Weights of a small GPT-style language model, trained from scratch on English Wikipedia.
Size: width 96, vocabulary 2048.
Architecture: RMSNorm before each block, no biases in attention or MLP, untied embeddings, normalized queries and keys, local attention windows, capped logits.
Each number is 128 + 32 x the weight over its row's rms, rounded and kept within 0 to 255. Layers, rows and columns count from 0. Numbers have three digits each. The size before them is the row's rms in percent of the matrix's.

# layer 5 attention output (transposed), 96x96, rms 0.218, rows 16-56, columns 0-95
094:144183106115148160137164133154153141141097174104104189158162148143177170111127090160077119073168217087182084121083152151138196142108134079114128088173090146135150162118156140167097130120085124128085114093102135187121138137170133125143122077137127127128065159142176119130101071082142133158
105:113077116109125124102123097153097110116145102151107145076115042178113152090137056133132144150115077110098091181113107147141099107105099154094089059150120168108102137120139110092154146135077138067092196122142172102079154171096102115111168088108129041087137103176144111114097103130118112099
104:093092107159112125103142106153108126133127074082071101125159129118171075155080094193120120098186121149119134141172115162129197145072096146146143142153194117118129066159200124122123140126133129116046074133101110126111183116138184122146083154142164058126124134121104116194134111112157109104
102:131133145148105157098158115143105077107128140146162106130130133064108144150165131121120148125199121089162131148136133138148123140169130092158133135136131105160136161128102218091170132155130178126087107149154189188107112125147088111121175102097134210046161168128124080137138171118118040062
095:172097157117168098073122093137126145145154144121080104114091142116151107123121182145157094117093166197130098153187138138130125197153113136141125107149139145103145166123141173033123076162104144098151157120094194160116149177174175122131060128094188140153085112074168122106082136110105111113
105:142167110136154081079171129127094078153135146143193096119084105135082102137174144164093140115104184152121111133119098122109133234149153126125052124143125092118053104116157100139142129093104101094125092173107111113164138076126139096106094136185113126086111148092090146109058145119145188151
116:130109120101129107174115124145114121138154154167123217140121201101137118092111085107103064109117100181128171092130180102159091085102135135141155105120127097076064105139128133082149109137176105137093110160137109115078128101105051124178143153164072150107125179106135143111083076070179131103
104:149143108109096157113066108124111064136121148155077108165136108166131126095158166145142126116161100197156166132062189167085088093161097128122128094108107133100159136222113112149129079165109050122103106101074109125121098115101148064108155136129182120122125119133081109147095096143077161102
102:094156193109156116086161157107103105133193155127118084082173113132129056147098160162121141137159123150058183187079152114184110034120107145154076111149120148154148114091116087101090122152124139117134147128088084136160131118181092137126172130137156200156146129147101111135143132089144158092
111:175173108134073102138176156196103085204171104113128159122159142139166154112118132145148111195148116105121134124130107149114145152113165175107094129138145095058169113195175069138161124191140130144180151108151126145057145145150126171124168147134143192166107177145106161132135178135151108113
108:097131141136095092080164095142091075166150190107076175142162153125050132110174161132129137011164143147126109155125127157122148096153199141096099146088143117166132097135110120110129115145172184085192132095152119082132121104118175115171159114130116114093115118158160146114150119147127107187
111:113097152086071137181186150153076079127150136150105156104107061079095134128089123126125137134143126147144161078117149110127119216185084086141133084119125122127071139112125098142123117128136165144110199057087071096103139149139123152084079131096151144110084136105129204142168124138153088135
103:092096121134158035111152127160086133114100086086182116136088162137180195083141129092125136144171157135048181114076122111099100132115114128146165125106146151107142145161127104085123170131137170106185090094105110093184130152119164076122163153136123172122086069131126147120162090134100075101
105:157141136131090127137150143137148199149108098098145103111106097166063106105096088145113124136154169081151139137147170148140104082200148048174120131136157162192114129182152146097079079132148137085109171143148115068088098128104155132171147162126203162151115127123102121155051087111154137129
100:132134087109132105152153069160104115117127125092112139138113142136129138056091146079089136154087135185122101085145154170136149129136146173161094064100153118199083151095060116182133177132078185147142078161180106154123146162206119135123072126094178138123145125161103106105099134119129123180
110:154093163101121129092152106206159115120115120184131123158170132128135135072112144099148120124171183112160102125127112051164143130106184116120111160158092169109087126115113145159092155158065130090143150167097093090098130124065119141137062136124088156153183078136188104187138200141146123134
104:096105072115066115108153147098149082108045178115127136141136122139150139094139078110098143139146097161137177150078088163126127142141143139079200137139128093129159078118145174145137185166131158206101117115178174108056145074112157147117100093180164131122124135120109082079139139095153097119
091:193125139129080058146142117093140115196094117120122101107088112182141117089192141140161113091150113170113161178185201122110111184105069167115116132146120114092136137087152142145168111147126107046113110156168189126125141153105143130102133078085111148132096095119126065131101166143164098111
101:111146141121080156110183110148125110109132167176154152119178109138121171119085111117161114151162158142145092078159141131132136154128140178148168137132145158052176128115148139183102107175188164066053181085104187182172106093100141125161109170118128104084169101095132102124139195133107147141
097:134146113123142127114077124198147130093035168105144126132140136130151098133115112189159187161149055080132122089111141098116133152097120164121118141156094137081116159106158134152152152114121095070112160091076136110096156127115086104114142171070109079156090114160191126119110083057178088106
104:139170136111120172089094163103134062141156088091070140136122151113102174153117106102116186102111058147101069162143068077136148102126100149116197143153115118116091145107159153119125124128192137158142168162102127109065127156121122109176150156173158111129116060096135091144114109111099219120
093:075159171206138178089155174172189133126124156089125123129125117119173126041166100170122109077046125099101115140144107153159104132142168123158119086083139115099108132107147125116088135183119109149106136119156151083132130174158102116096148068115108099174099180128153073170114139158123111168
102:098072112163174097107109169126115148132154098104161127207132105156104050132184133148131069095128059112158100112130152173163103123133132095137174135149157122116128102092188110166122079096154118104123103094125080137129085104183138150105154111161119173124121147045187134063122153118114166114
098:103116120156140062126128150078058117174152097161149114152146180143158126114105145158130135202132100190135146153136151134152157104148117143096132126097135128100128091178095135122110149130140108105115134124165124153072123053129169085089092192134115192112135043144184106197107125188097095127
101:142155174183138126129138127090072128142143109149084152120161135093148087119146128106144098201111067040110134148164172143096185142144100148125136139137142147128103151063115162149112117113167088124160109133187115139167129156158082103122107204144136107089152162174053120143091146069131067134
104:185146080147146102157083138152117104136134146128129139172120057157136156195164068171126088160061156130143106140125110165144144077124081129172147084119061142157165140130124165091103169142170145127135142101139168135138141176164088181098138143072162110128107057145081087109172117157145123088
099:086110129123146103121070094167178087117137138124116087131140128073140056116132199120159133175087126152139142138190151095057151106120145171199128122122147143157090065151160136103143145166125154087125119160172149105110106131175122095172169136143135138220098139170166140103181159102105109123
096:107124159139098148118109110145110166143105100123143055114133151177182138117154134121124095145093155129164093097119085117075091111154111137099128219176117105133153032127118162126077120175141097158129170096127094165161190134112082056158096102168147120097085158092121105164104138118119067116
098:140192107116102154168152165088154118119106174147105105140101118136180071173093103075079118112126074138130100113116083161113115168100101109158054159094097143080072116199119116108132132114171108085182140188108106139096117145131109194115093157152160123146104102084135110166181137101123088156
105:107064164121145093071117159163184128157109146138089102082127154140144140105144184191150091083127136156134159145087099088203154105109094129182118115136077152129127151146105165193138152081154135156098139108116111150102124115141094134163112183145123226111174156095097114186128149097101151116
098:111152076128139159143080184219199123143165083177083167122152079152140084105158060100137098105121139121065147168165147152108118166131108097108158127142098119106098121156078121143111061101109139148096142086119091110129096078172142126205115113131141134172079115157138154117106114113134097148
106:092098176148102085175119156151114147092082172089176125106161109111159138093157127153173133123113111136111103095137103138171144125147093165081143152051082095143108143082090134151168104134027161118175122125139098160092138156118128127123155163095211100094125116159091197086141110147145148162
096:184159149109129104113059078124152120139077148078118132135127135137162111061179103123038076170155176180124076121156138150183135170160100162102086088167157098132084142152109121186128137127152107120102172159136093138111117083167110154102124153151160156190118176142109135086164140114149141134
101:103170104128129089155124099133091112136183142065090197116085106121120098116185127176152125091090091161140119141175093116157131094132209119153148125113116032110152115110084168124157133106102086148133141102103127163133120128080085114084060112118075124138091114125104136110142158096086059091
093:176152168144145105095131138130156143076108119151158189138165116130103150130134100211077122083163158131149136122168145203124133112130114157187235173114127139143099175149119180086187141125156115125146116132119096140116092107082131085123131134117193157083109179181102102178149140143108127128
094:069198134150105091108126151117146136147109125174106181135044128134074107130147125118143105177161146072213145076152112113142145120197092149108103079165132147134113062143143129061097145087123142117143141154111176170151157088154093133161158087075084132120140187111133132106111092123145136124
108:101128108105098229107132117120138095043132163134121127147086210131086118149159123141111134177151128142089130091133144168109139123114114147096063140151158113158121143186109161136215088105059154143114117136150110088140161168107094115179115180082127154141086121081131099107138113119145125073
092:145092137110148151107088147122129151150097045150144101112115101053149122177128087125133183121141104094149107108134200117166143105113122114168129078095099077083175068052144175174122159085068115131094186130162096147146131142132133095105099158116135161078096141130120120087142097182155114150
099:126113123085173119075198155122166147087094131122089122128160131098122150159140113115112094086161137163117075115125171098085143108126153186128110099081061093198165069083137125062199073161132093083107121112161104139090144112104150118126125182131086072116116143070107147144114132108110147131
106:109139095156113148133121158157141144125095077127172115125114134145104127132100125128166071091133117140147129090079094204117130145118101159126103128084142116147090111109134145108077157119063041110146162120105152077156076107144121069114185170193114152162208111112077140136168130078068094091
091:139103125097080134127093116184124098098130159108099095132145117122150078134061236108094145123128126091149125117173097120181106121165100066160135076151132102118169136139115172067117045081100086150084139098170173115116160135143128169126173175169113101107094147166097107111125109144117103148
# layer 5 attention value, 96x96, rms 0.262, rows 17-56, columns 0-95
104:088131141133140123111130030164114088085160120164092123148104139160086070160120128042158159148146113157134087106169139132106132145124094142104123069127082109095111155135082179116147132079083075167100131197172148107141197149121048129125107094112152144119133095127138118124150121128115132060
098:114176139106144162194109112130076168101111124131126153133096137155116084157096094139153181153108111135149175108115076127124124152192115113112144100157226073106139118150149140072151145069120060139170097074078116106159155133125076139131085114107118146135093168131165131146129111079075160068
137:130127192154173170150143111169161100132135133154100087131078114139128085158174104119106201104146083094161120130157117081104104164176105106142141157130107091089117128173134086109149111145032144158182085144142128118184093053141135132121106163102190155160136143081138154124129142099078092089
124:166143190112185175180098107145153134145103085159144114160111091150112109109088101120151139154136119142133113107139098195067145134128178140155146157092089141109176135225144143136144133133069128090152108135093152092168127111177153122060122107136127119193119090113119153081111093112049116076
132:137119147094081137135140126106113109100133121107123200155139140119113103101115094138086128107140122159119136113199165194121143195128065108177105160096121140129151103181138151166119088074065119120147051172094127122195113115077160069071119124161108134132083192178120136103119138123134169087
128:165111121116199098154165152134073143106144154196137092046153152113130128150172102120077155104122090125114132137112140101174111107120116110079105111124132144157081092014184057180148126145126178139098097151126112139144142145097138185103139121130150107148176115134155080166113156141168149152
102:128167084106115101124154068114138150096131133169105125103150174160147141116100135120146077086127211156188148093093095124090115105110219085155160128149184183159070155160091151113065109129135073106071143096098109148121137141137136135088097101133087132137098086133165093135114143091160165155
122:208134116156133129177158175123153149160178143108125055088153125168160118181165128153079094138101073030110122122144125114166112162175179134121122155139180180120118078154129112113147128101132128122167130117132107153150079083128145159155131123177208178141154137147096135100148117095082122106
143:174136126123133157138142113110140165237133076143145120067142133104166125143151188129093072094146053099129128119125123044153098057125109166081196160152170119178120106073148104114155145136086199138113136075137136127105139127121151123104115150111130124160149142150117136171114108145160139164
114:109151144106128078092158141137134131142166074139112094164144144087087172115119095143146129121157181151177066116124153152139172116072116117100103122137120136061112087144142146152132113150134125135104071114098174105095188142115163142159096131096112035144155115130154090202095117211119074185
112:060079150178121137079129184203077138147178131140100140151109142124140147141087140158180112105124112066119180134060064082129113115103141140104139106125108141139119127097147096126121135117143165104217224091155141129127126117148103104180136116079160149147174154132160117122114066125131108126
113:130094099132127137103072099147153047106075174117177153169115106088117122086136160093084153124109114182094125104118144088149081128095131107146107072082067162075097147170132159078106090175118104148168192102105130131120126144176157087113079168118083128079125066126143149118156162140113140136
109:166103117089045122091120129143099096147108069101142177169083109106149094110078153156071106184120137146088069143183128103149184110145056160125080161078135104146155121185099150131163134137094116142103132106093130062108087117141110125135133163155114129114102157163096152166191176136112144126
134:078123130143104178195094115134125094105114188104170128177117073146178155127128111151096145177137130137180124095133058156108108133184166107179104148090089119172147139181089139120122121052109110142189169113113133150181121103171102105082130120090126174113116136073128157070154144105135118087
106:137104138089128132095138119154093145164149125132092131080092166147076149133082146094161105104142152089084083079123139069239124111092124161135140127166142157127107108144161181118137135182131138092126152157137126133080180184138123170179103153171153111075093134171133121125072043140111147139
093:147094152107227180130053149122108157077196130169141139135068179115109115153143103121123104123106160064087078114133174118148157088106136129112131156093144124111126146135143060110107107107110143095167116121093096161205069184115143081120098179097126137131145125137124084130135103109119135179
085:143121088089154162087148164085156150080155186150154155143126131106080133094059124185084104127165162118186101090117110126140156111086136112071133124120107159195087174115046111098137098149155084175133143116119093111132082120151119170163142175144103120196136099174116165110101109161124166115
093:165111114115190108180127161112131143165192096100134148108134131124160075134228116118106128168146105101105123189123111118081111086140148098076129184098149177214134156136084118053157164152120146147134142106112082112076140111158144089131125161095136142150074139118150135140149068157090145121
093:167171125109178093164091116144068102127164118132102108125092089110026120142111116127123132118135196186129130135144070071081114121120131151098130111117127142108085099108153114063128129074145125202166179118094170120175158123118114140117061104181141108112103123078081152149146121097169119092
101:168089139142191121101094103161090150089160105163167197117126139142187092173131157093051105151164132092116204138101204164093154150123128150143145118067081123122186166126105152109127129153098129084072157150101109116180145079095132127117125117101120123076134174113145143143125139143086110096
088:121144180114129110134093066134085179160109069085118156175105099110091148157134127105182104132147171168134146115129133130169179141082125114074150127130169168096120082145097111112135096144111130105185087129099170099132187140144219104110063132169111121066161124090118118087152169183115116152
101:126193098113082131144124059151146071098090155086134142090141162106150140108135163172131165088143127222096131132098098108167095089100109162128086075118130142114087126132089165143148127128083130167155148185190130076086152129118128126163170137141165119122164145188147169141098113179137068097
101:170126158087126158140164160122214126120088117078142102124102125182099118067131130147083091160150177118191130137159113114131105142141133139131150185150074102189127101122141161152124145152092205190154077122146170077147136169147116175149130106116147141154149134116078178050123123103162110142
103:151088117098077134097149133185151111163119125153168144114119134134141168125125167160118122090132143227107162121127116113120085124136143096124095079116068097090112082174160072071108121122105148161092096165142139172112139092139148103172174085089130149146093098049202111137118178186146121128
104:051105151119121137122149128141111147142155134137119159126118185131151147132123136099074162172160062164133150138097168127060102127102157094122176172102156118183141173177205105184105139130158122078120075096067161154107122111118158106143138121159105160106132195084135101170078130080124111177
095:160158132101144135157192136154100145187171124136075129089105163153159185106135104133139162075141161128119092157092151173151118167081131107056110058130084155087142157136150146178142065114107159102131130057135069109126134091132147163155087113149075117132172088083107100156128116150176096139
096:159120158098125052146109128155149143165108119125092156170184093118071097139120053157127096125134085163145109065159142167120105148126132160150120065156111175116117218072159141094145152123129134055183141120169115124111076149184159207148141121082106124129143104150128120128141139109156142126
082:126066103133120090156150085102116168155125074169165164170119123129114147145139093151182098179171167089120189121132187114145093145101150170045183115130117138190138194103136147155142131151101101174086122123091122117132085111140145106142189150081107163104161139159100167072134151126144168146
106:077141081147064199153191112119182118144117137200147139106138164150125077082130128109114142132093098166109116180155130136130090050105117121069079124111171142110116103119099124109114119167123149151137085143180093101136057139137125121121150079163178089116130083136129125107129121221130117096
107:131133126157111105095207131036160141185077139092181065153099154104158175125107151145144086108108088123181121058107126094130145118059133154152142075166183120090164118141135131093119131148132124115099120159132156121137136151133205073071108157130122087113153100125140097140169125128080116132
095:178134093174153130107198112141126133161201102143079087182073090120131135115140146082158118092120150112132145128107085110122094139136152090154122072173183181105168100209127130129102161129153090194120157110095120126100124153103116111068121149126059140156118127135180074150104152111093149167
078:042099134143154151099127132124125129141088128149169054101148133107116169185086146172196119096112087130126125120097127120149133094072156133193131118072113181139094120156150097112157103158089121134182098131137079081134139180125127137178150142168172116136150053076142173187120121136137083127
097:153080140080155181056131077154150163109062126139148095130119092143114183162109127159158134129141144145175137083118115177095195158145113121127092134092137187121124103101164079112122110139173136151094108107176136135089185150130129137146185120084109078170132150158138194158095105110202162133
101:135059088138135117120083142108083096125128147082116148137112128131123134123056142091125140141144082147148151124125125076099170123074120159015040135073104118171123142070169089120143151128085145153124110112148146143162183165140106114059146111128091067115175119094160146138144146153141097125
099:154100095149168151132106142103122173146163107124161127196098088096171107164108125155140074127116073146119154154167143166161147080052086091114150135115152088135116148111172079133178099097127166173059098112118098066137160160090107116116063161131073088156116093108080142150120146116113150083
105:108141176174148001183088137151142103166116129127125166104111105116144132173129114076104143119128117134169090162155184089132131073139155071127148151126102110081176093160167116155109158133174151085108124165134110151112088063135197135141097093153179166107122125097126089108132114155124105150
094:133140141141084037120112111134094109072118172134090179091191116179066116095160144109097125155082135117159085088139147157109088141140110138115117180127126139128091153164111186134090152180173106082117131125151127142101084117178143122151129068151193104112135125065080071153134124105172150117
107:147097125191114117155109192099151084116115131136179171145140119112193127147126102167084110155118122065102210099164171157142134190177117109125166116167128149142155141173188177133089144097139111150168117139047139178160124155063067140112122120083132116105133106155145131083150142120138106112
115:144116195098112108101067049147105115118111161106085132148162101087103111162139119192124124122094084150125145155131132065123116119138139163119086067153135096126083156085120124137187142100117125149069118119156138167077189121132134112142116136111090109136075178160199117126069103158200167133
099:118121093116131143062107105123102165175100117120140123183140137137159178144141052172174144125133122155126082175083133196084159173119077173110119131091044115151129149122116126129091154130176105150143080161070132197119148107138131120158109107117071141105155118066157177172144137084154111131
# layer 5 attention query, 96x96, rms 0.229, rows 32-63, columns 0-95
098:130107131136193158154109179152159146104105162161179125130127155118134143138111107103063120155130107113123185160132137157155097069167121137124166164139148132165149152126161157185141120118103159131181148100137153166097163108158142127217148138120227172148148088148116096153115171165113193053
104:127135112087159103101115195104110110119172149146119131127123104115147150148170169165166089150171048092138085112159151127118072136117149092077064118090110175131078131160110088104140173207148183176108129057096091138148101165090079145130162147114116164131138113127137148160160105111096120185
100:134151158099070143186146084151120125116120099124199121067040107159137151101132163118128094088161076148151097156203111117140107124102100141144069130108121130142073117188143109129160117123186111096115129110083121101178186182088122121103107134138093149129134104164104157104150101060145074125
103:082102140162112145135200055121102140172138138169146094080160146104088122110143096112134168114109196120091138168143156087128135145180122157171134082129175096096194107110098161101144083073143099139178174168163187095147166138120091090070106141139146114138137143073109142084109141152111111099
099:054087132187195157114150159130138129158143130126116111153127156124102075104163135137100125145100155171101135182144103134137102127093155149156150118161132140107187120120131110188135067115087104113162103216133107136112157070163142153116116097234100076136103117084115149104074157147126146081
094:154094156136175109108071159116158143123188135127117174192157153124094159125096132094164139097152086099163082098100137139149138166101149097128138109150149160171090161165156088159103172202115127107140145085134106167154085114089148180221121150123079149128115101116093072167063153129134153130
093:097091147114092141179177077137105139110055132116141114067169096138131100132184067105122056171124184153133093120124178086125133111181108153148120114125168097138124075087075195157128107059185080144138122143104151057148175146149122106089127116124128111136101139151128119144153127155155131153
106:164127069151085152092174092122150124157155089149148126096127128141180159153176102160097161167091193112118105149119170120145157088159157151170159095151160127094195064068081139135052093070155158140147140147128192110085109113117138141128119097086128164105142163064156128133115146162134148109
094:181142152166082118157079100100120093109135111117124206150143152138159190145078195165111096088134103138110063136154172199126127178148160167125084123107110100170086093113072180097110095168127132137078141100152133102123127166096129146121103132079133116098096152162117123186137122128165186152
083:111150151089107133106144096050119088157094199140132151100117133132135181089165117158128158141093175162111152121149133082074094182160106143185077111120135111150153114126097157129128068054177118163100103186166188111096158158156144124076094093141154095120158139070129151106093130138125170116
093:175153198138148180152119142064125089116154199109102176097153130152138172166115135191126125081099037100124083084144098174099126153127096169123118122152120119094114140087125137080126153152159153111038112131102137149147123103114137128167116151065147157119052113122095124130152122108154108093
105:117112127193125137192098118167106135170155134085231111156099137141121109130143159095122078114082124113152141111182137152123124121106144211123134105140148152088127154141063147189092097120128078173138180138132140127135107100147144079135173093161165147133119168136158193067067133171140121124
110:134160101127104099160120115140155158154123117107131184147142112174128104164082165120101136121123078144088106120099100204118150136114161106089113099124065091116113140135149163139125059186105149116071177067151127187083158113086133139193111093080159141082100166179102160096159106161177104163
088:134163099115117142175098145063118181124076127055149144073167144175127120149117152148132130047153141148119122177113093161078119118073178171130129095138120151117147124116125122102139148083129107153084076108114115100085188111149100093143068140111125181078151067107136165165173148171166156140
097:160127130126093145142101152164104142158108159052141172114160097146150131145058139138142132113186090168124103107092138111095180151117133219113170142099105100170141096115073136110130135170103113143168160103125153149135185110102121134112073148100131136163086082160059102091162111126222157113
115:141060181139111113124082125162100075108098120111173202137062156155114179126149118106099138119158051071134095088103139104089086103166108084117096146109105140142110191086135147121119136152110083103151140090146128126173062205124156134119147152185106125131123118112127078159140142082126104093
084:148102108073053108175208151085137092114067137103124158134142108114133140129181104091091154150131148091105136162103180051119125157140125134140097146144109089094139113157136094140112127097113111087137174153138171093104160157183120144086074134157125157125140141022133138134110064110111104090
056:099112117152112090130138128210092120122152114144159133095079132157123183140133090161181127155157132131181119161170088124201119099103138154147083116118139111132132184166071113159075142132154070116153184138186106088126118143171157062130116107214112179102174119101108101135119142080131132159
091:115150121126136152118138079157134142190097133143132095131125168068174179121132095131081101087158138187095173186070080138114170117118105149072142112131099088132091146102121160106142119125107141031100122164085170113072125144159132102115087178118168088107080120148132139084100106181117081154
092:173138075103135080144168084092060135119098166158135139134119115102094154093154124112136171112117218139119071130119145110109155156122106175136206121151158069130125109056116168107077109132095125105128085165150164164151142179142122140120090135079118099158114068106150118187139127163076093111
107:135138155108101106139158195095078093103102135101137113128125111176137163175155142172135186169094169087109157205127112119064137124167091125115104163095147098158146140103127081110108177054184220130186183104088162112131132181110125110137115113082099102150130146172125125123126117133151141132
084:184112093125140130138048101173113133150150148132133146166092103161091139104074102099126085141093149126128111118108082124177098103112181073078236100104123118110116150178077159124120098176117066096169170085162120139118145179065097139119128131134079084113150098165154117143135107118128132114
084:148127145106097153201152162121145159082154152092106039128122132130173171090115123121149141102142148155143099116100142137140158108085123129055143080059122127137205152144111133085124099126143143123192140059080115189105094117128099098171171078138074124101145120154069129113089137166154135125
089:060082131146165121094107174103086100150149158102160115114132136140109143087151138112119104129155094118133176085178084095195092087101164087121134140175147210137122183152190096160096128130139135101172143079130079119159049090131108134077145134144120139123083087108178114104098143136104082144
102:124178092133134160132126133196157147178113133157134136155043131081118115147054134122189142135148115123169098139111062104140140161126158126130145077090157182106104114193147127123108145160062152116178179124180141112093075115195123132123101104147147190151146109156136147058131099124105140146
097:132099101149171084165156164055132105122082149154135130087128118110109105110128164163133149153067166111100150098182114149083139131119152137126104149146171090171126098099216160184137130126168107107163090104067096109164185137137098150152083164151100105101091061136092120123093148135126169197
101:143128149090087126060149156111143118085096143151136134119153121171142144136086148087109110158116143156139205174132113086082142099173155114140089157100123115164112122128104144138100141069143131140133160129106132076094111072077109104137146189068176163158095062103112119099091126171173036171
079:103178136092148062075131131064120168115096122111101184164151123121082180172141143117112148156142140087081147141041137094164056145130062127126121153140105126165163133140140127103195141099107167144098105113099138073109141095127124117140133151035118107109142102121158137173159098162107140176
094:137090079118162121084125178167071186136158107140149119153126115110175141126160122146167122115117107121140147155071123117159135119099106145139109095112148144136179078075136093102074101066196185154176159146139138175150127086097055091184107059136047101147124123135135124169129148105152141122
082:089108121140189087131095071163177131129150104152112137094102170121108111119145144130160123126145100173141149120141160207186084083075087117150136110105136103157081151169139163147177070171074072115119119166113074090135092076113119150115160140110132146119152164126144159186091118102129045145
104:150195192164107077148135101114147120056184133115142142121125199095146100126145173113108086096146099099119155144170142158154084139110144149162131200137136053172087170153187140138178115184142089105126106153112142130170141119153171129109185158137119108160096129123108149138081123074105152096
081:059138145178150118128137095142149133087134158120146122134112098147138069146107081121166156106144111135044125191126080185111135110103111139165148106148129077094107091179095184099132142121148112166048106118141048123118109109181117098129115120175209152155144124167118158131175139082099127103
# layer 5 attention key, 96x96, rms 0.237, rows 32-63, columns 0-95
068:147133089143120179160141127131172144116132196135143111146185154130185124127123141080045128104169140137133093123168132121140120118141167188122197171112151148143145096123138215186168124126156071131105098137131117106122199112165193150150092110174137163168099133127128133182104159096085154093
082:145164097096115085137125180133154107126189107141121133156117098115136131111111233152189138131158086108149096108137078119127152110149136080119063138116142190142097145131146104091088151171148127146115104097119095092084111128090145148135145134140064084173132166169138148182120104032187121158
075:132114131116150140174170151141153124103097109162129087124114125136096162047137125118208151113145085121176079099160113121120105165088071169059097089097146110106081139107184071175116108137101159136191169110125163139120128136152063055108137112122116111132134101150076120109144083127155086078
092:068140141180122145107168100076134184162052111118156159096185153111150128123149070096090136139108118106098167154137174158147109172166146168133152090147069093130173100094144117169187098087151078129136191089121113142178181143150120084141132119122141120137116150077111110108089166158087157156
072:078092131103109130117095094162172150203140143143105125100133136158122105160119105072063054138103153173130122156132151112151088118109212095192158087147134159130176193175098110138145103093063088122123163175133117124100163112133157177176153127174125133127124137078129107100125183128107149132
075:175122145098101116144061101123151109109194147109072122125150111142114117137124141151217128076170132189125068156123129130124185143093119075145069066092130180103111100141114152134099144189090116152135107155170147101119131166081119187157123184159146086126106066147158139139137122123176109108
095:041100160137146136139118130118125156053050147136148130113122129036166161114146116065091085159072154141122133141145158101129085115151105138101133173165109118126132074140149180169151167093162121143112154126090132054161161136157162110109082174127115128101095156077116088145136168146134171127
077:109142155113109132103147151085124178173117058141164159085141135154171149162121114134067093171115167094126147137115163159111127154185143172179168123164084147122190088073093109122121123087181109108161162110134144165144169148126181109136154046108079106120110139053121133146105146133098189120
071:174158161198108096134113110133116106186121153158108138148109150177135165116108161139144128127222114111165083115156134170131171116147118150147115147130208155139103110164100140082099141114155083162084091122148151107032135133113089151102120177109183140157141080143126108124108123149038135094
081:084124146131133102073170105130103101137083154144110107113117143148159145107152040103082169121105107183079111159132079095100093125134154133147162126148120094128085096123090118123157123103172172079093141134109131126160107086196084161111134049146170147081157165055107105126105146166136135055
086:127191195108110142136158117111158141149169165162082132120134123225133128128120152141149142073143139158183082083128111134097154210107115129146104102108096094113163152131174129098069163096169097131071082114103122130153103175095151147175166127095141112144057102134153121173148068116122149145
095:103098129158078132136149067133093118172131194095134153150091133107196078136137126133080100141132137098157159118176185113163110129078176146129136106154160109110133126159111096182089131091102051178172129115153154112122142158126178131155143126129139202119134100107138137061101171151050087151
088:174124126123141101194169135158104095134128071117087151174132162156062075195115141160163161107170134090142088122138155129152169140087138103134082117095090139174083149131106092069043112188091141065109110090151110164108148089090147153147136077135123125105091117165153120146130121159139099147
103:069149116159087116163136146093099163148060154095153130083167144148101106093145104105081129098154160139094101149119100154103100117171185159090165124142067065116176158146136138086108142067141053144078074124112145061105143153147135143156099135123133079077108109102116093166141085162143145159
124:141152124094153176172088146135100190122184161118120173142164112124094167124094163192182147170169125123107090077090132121105179084116089115145138082072102137096192113117095142116127116127105118154173163162141151116067107144108079083159109162148125082094116093189125133103174138100186150108
094:119099221143171117119088071158026112124026167072191165144049166135116106162162119078099152118100145100137114152096142145088102156158144137141117152148119139145120144104113158137119132087108124128119159134137102148150138156088145133079165125133125147159100151162180149163096157150128144126
106:057179084111168100156152168091085125106171148110107145130193060126167166116083138091135103181124135155100116160128133114155163125071103149140160126093169116153205144152165084152177119190101153102100176150143099143153110142116084182125140136086096089149109149127121144067158108107091131139
109:121106147153146139096124074163128138169107135119162101132097181161144141144165102141099165119120075058165122126107101139075108190190061105129120169153146067149113146085130178091088166078137071148136149081110165103163129133105158061127126113109161164129108127169134108185088081157087128102
085:115101118081147118125144158140067094112110101118135090143119137110135142106119164139129107111211133142154101160105165142099170125082129149175148137165167136180156136149146110160117073090119168126091126189134093185123121180148196122152075134150155077144171108096067141134129095025071119143
087:200123145158119089136101181170130059153114087176161127093090102125118187151133106100094142110097120117128167147107156077095128046174159124101140117136104098123164186101071170168110181139132146126114146127174100137160119126146106129087117103131157082148141068185147124062130154125088089165
103:199150151161097167124121113148131176124141154131101140145176169145117096097122184148177082148143119137160153161148173161174075059135184158094130103097067104136126120116150113186144165107131170145088139196146130174107141104139139097138111156124164108204105089135113099085135163114110055161
098:150122114104095166132199154105159137143155151136180078171080151137120165159136125104096113146162094135182109104129103127138138172091124084143131168131177110140077127119095153132138138065125072113188085138175162091124078099105102152071115133140066204138142185164160123180108075140170119124
081:180121107093142111109181146144118049145104158166182112085147117088109147076156129083135141191097136168122106142138130159136106174133128122103113080094112106111117173138168147133036124158141117165131137139124165184079157135172101100098127134119100137113060155156144119057111086051133093152
083:134110171098120126099135102111181110104126107158106102184071151159127101222139087146094137066122098160108148161165115141081163119179149113088127114085076154113103056132117083109180104145149118135099090189116204107154177095118089165148093140142106122132135124128172178118085149132109159135
088:085188137087161165122102176123170121164078172118134076198098147153154162124184122138125171103176143147130141161126097112131166176128121126135124108173173130106126074090122192153126061078109179120090156118185164193152114118159175147142108144178122139130122138162171118157107124151142071119
085:125088102157111166182111116086161132085122182172058133081174102144135124069173124115130129166121156079134075071085131125156111110166169144117116202126139044171106167134126149148133128181136109161096134160135140146124114111081147158156152174096100110108139067140103153118064121137131182140
083:092133162148124117202132071135139112143126126088158131100173099214062083126051154114133085157126127151150074094063141183189113094134180111134150179177166124153112088126073154126120182113156149120146149119059123108108173157125125102137123154088118148172157119100144132133118130111147141145
090:147112133158091149167102106111117148140119179102101148102165140130102130151070188149129183147129141171170134161089169093100140107126176155075179145156102179163164118109103168172152126136131094137107205173103087147076150136137085156131090182148222088158081098119133136146165146110149133105
080:130121188143107122100115160121176107130116160143170125143131105089171098171064109111128128055166130124133163168088183122131057137062174080111064135097083110160086083136186097163177164102101154109108160134145170130173126108141163116101129089169059166092097121092131115125138137142127123108
113:112132121093132072128118145067114084171169106142154114161119073158137105125154073157124112132134107137084093033141092139143092124105165180112157097163118101121027146073122113141153137080103104102181198130174157146175086115129134128162095120121096133093144169103107105147157099124146176132
078:113181138127098147137083123161060142122125141045212102151208112099116185115134158141123105146093106107154151101082160148067075072123085147155143181119096164108122170126215155116156136074162146150139128163141140140118149127149126123170115148197095147136124122089136143123135105141109142159
080:148169105111130191095133095056133120139136166141080117153140074139117121143096045177140140094103149115083135187116084150123121197158109150099096089119084096137177125116170089117175131148101067134085153153135117090166136165112127119129130214115145124175128169146119175165147114099138163086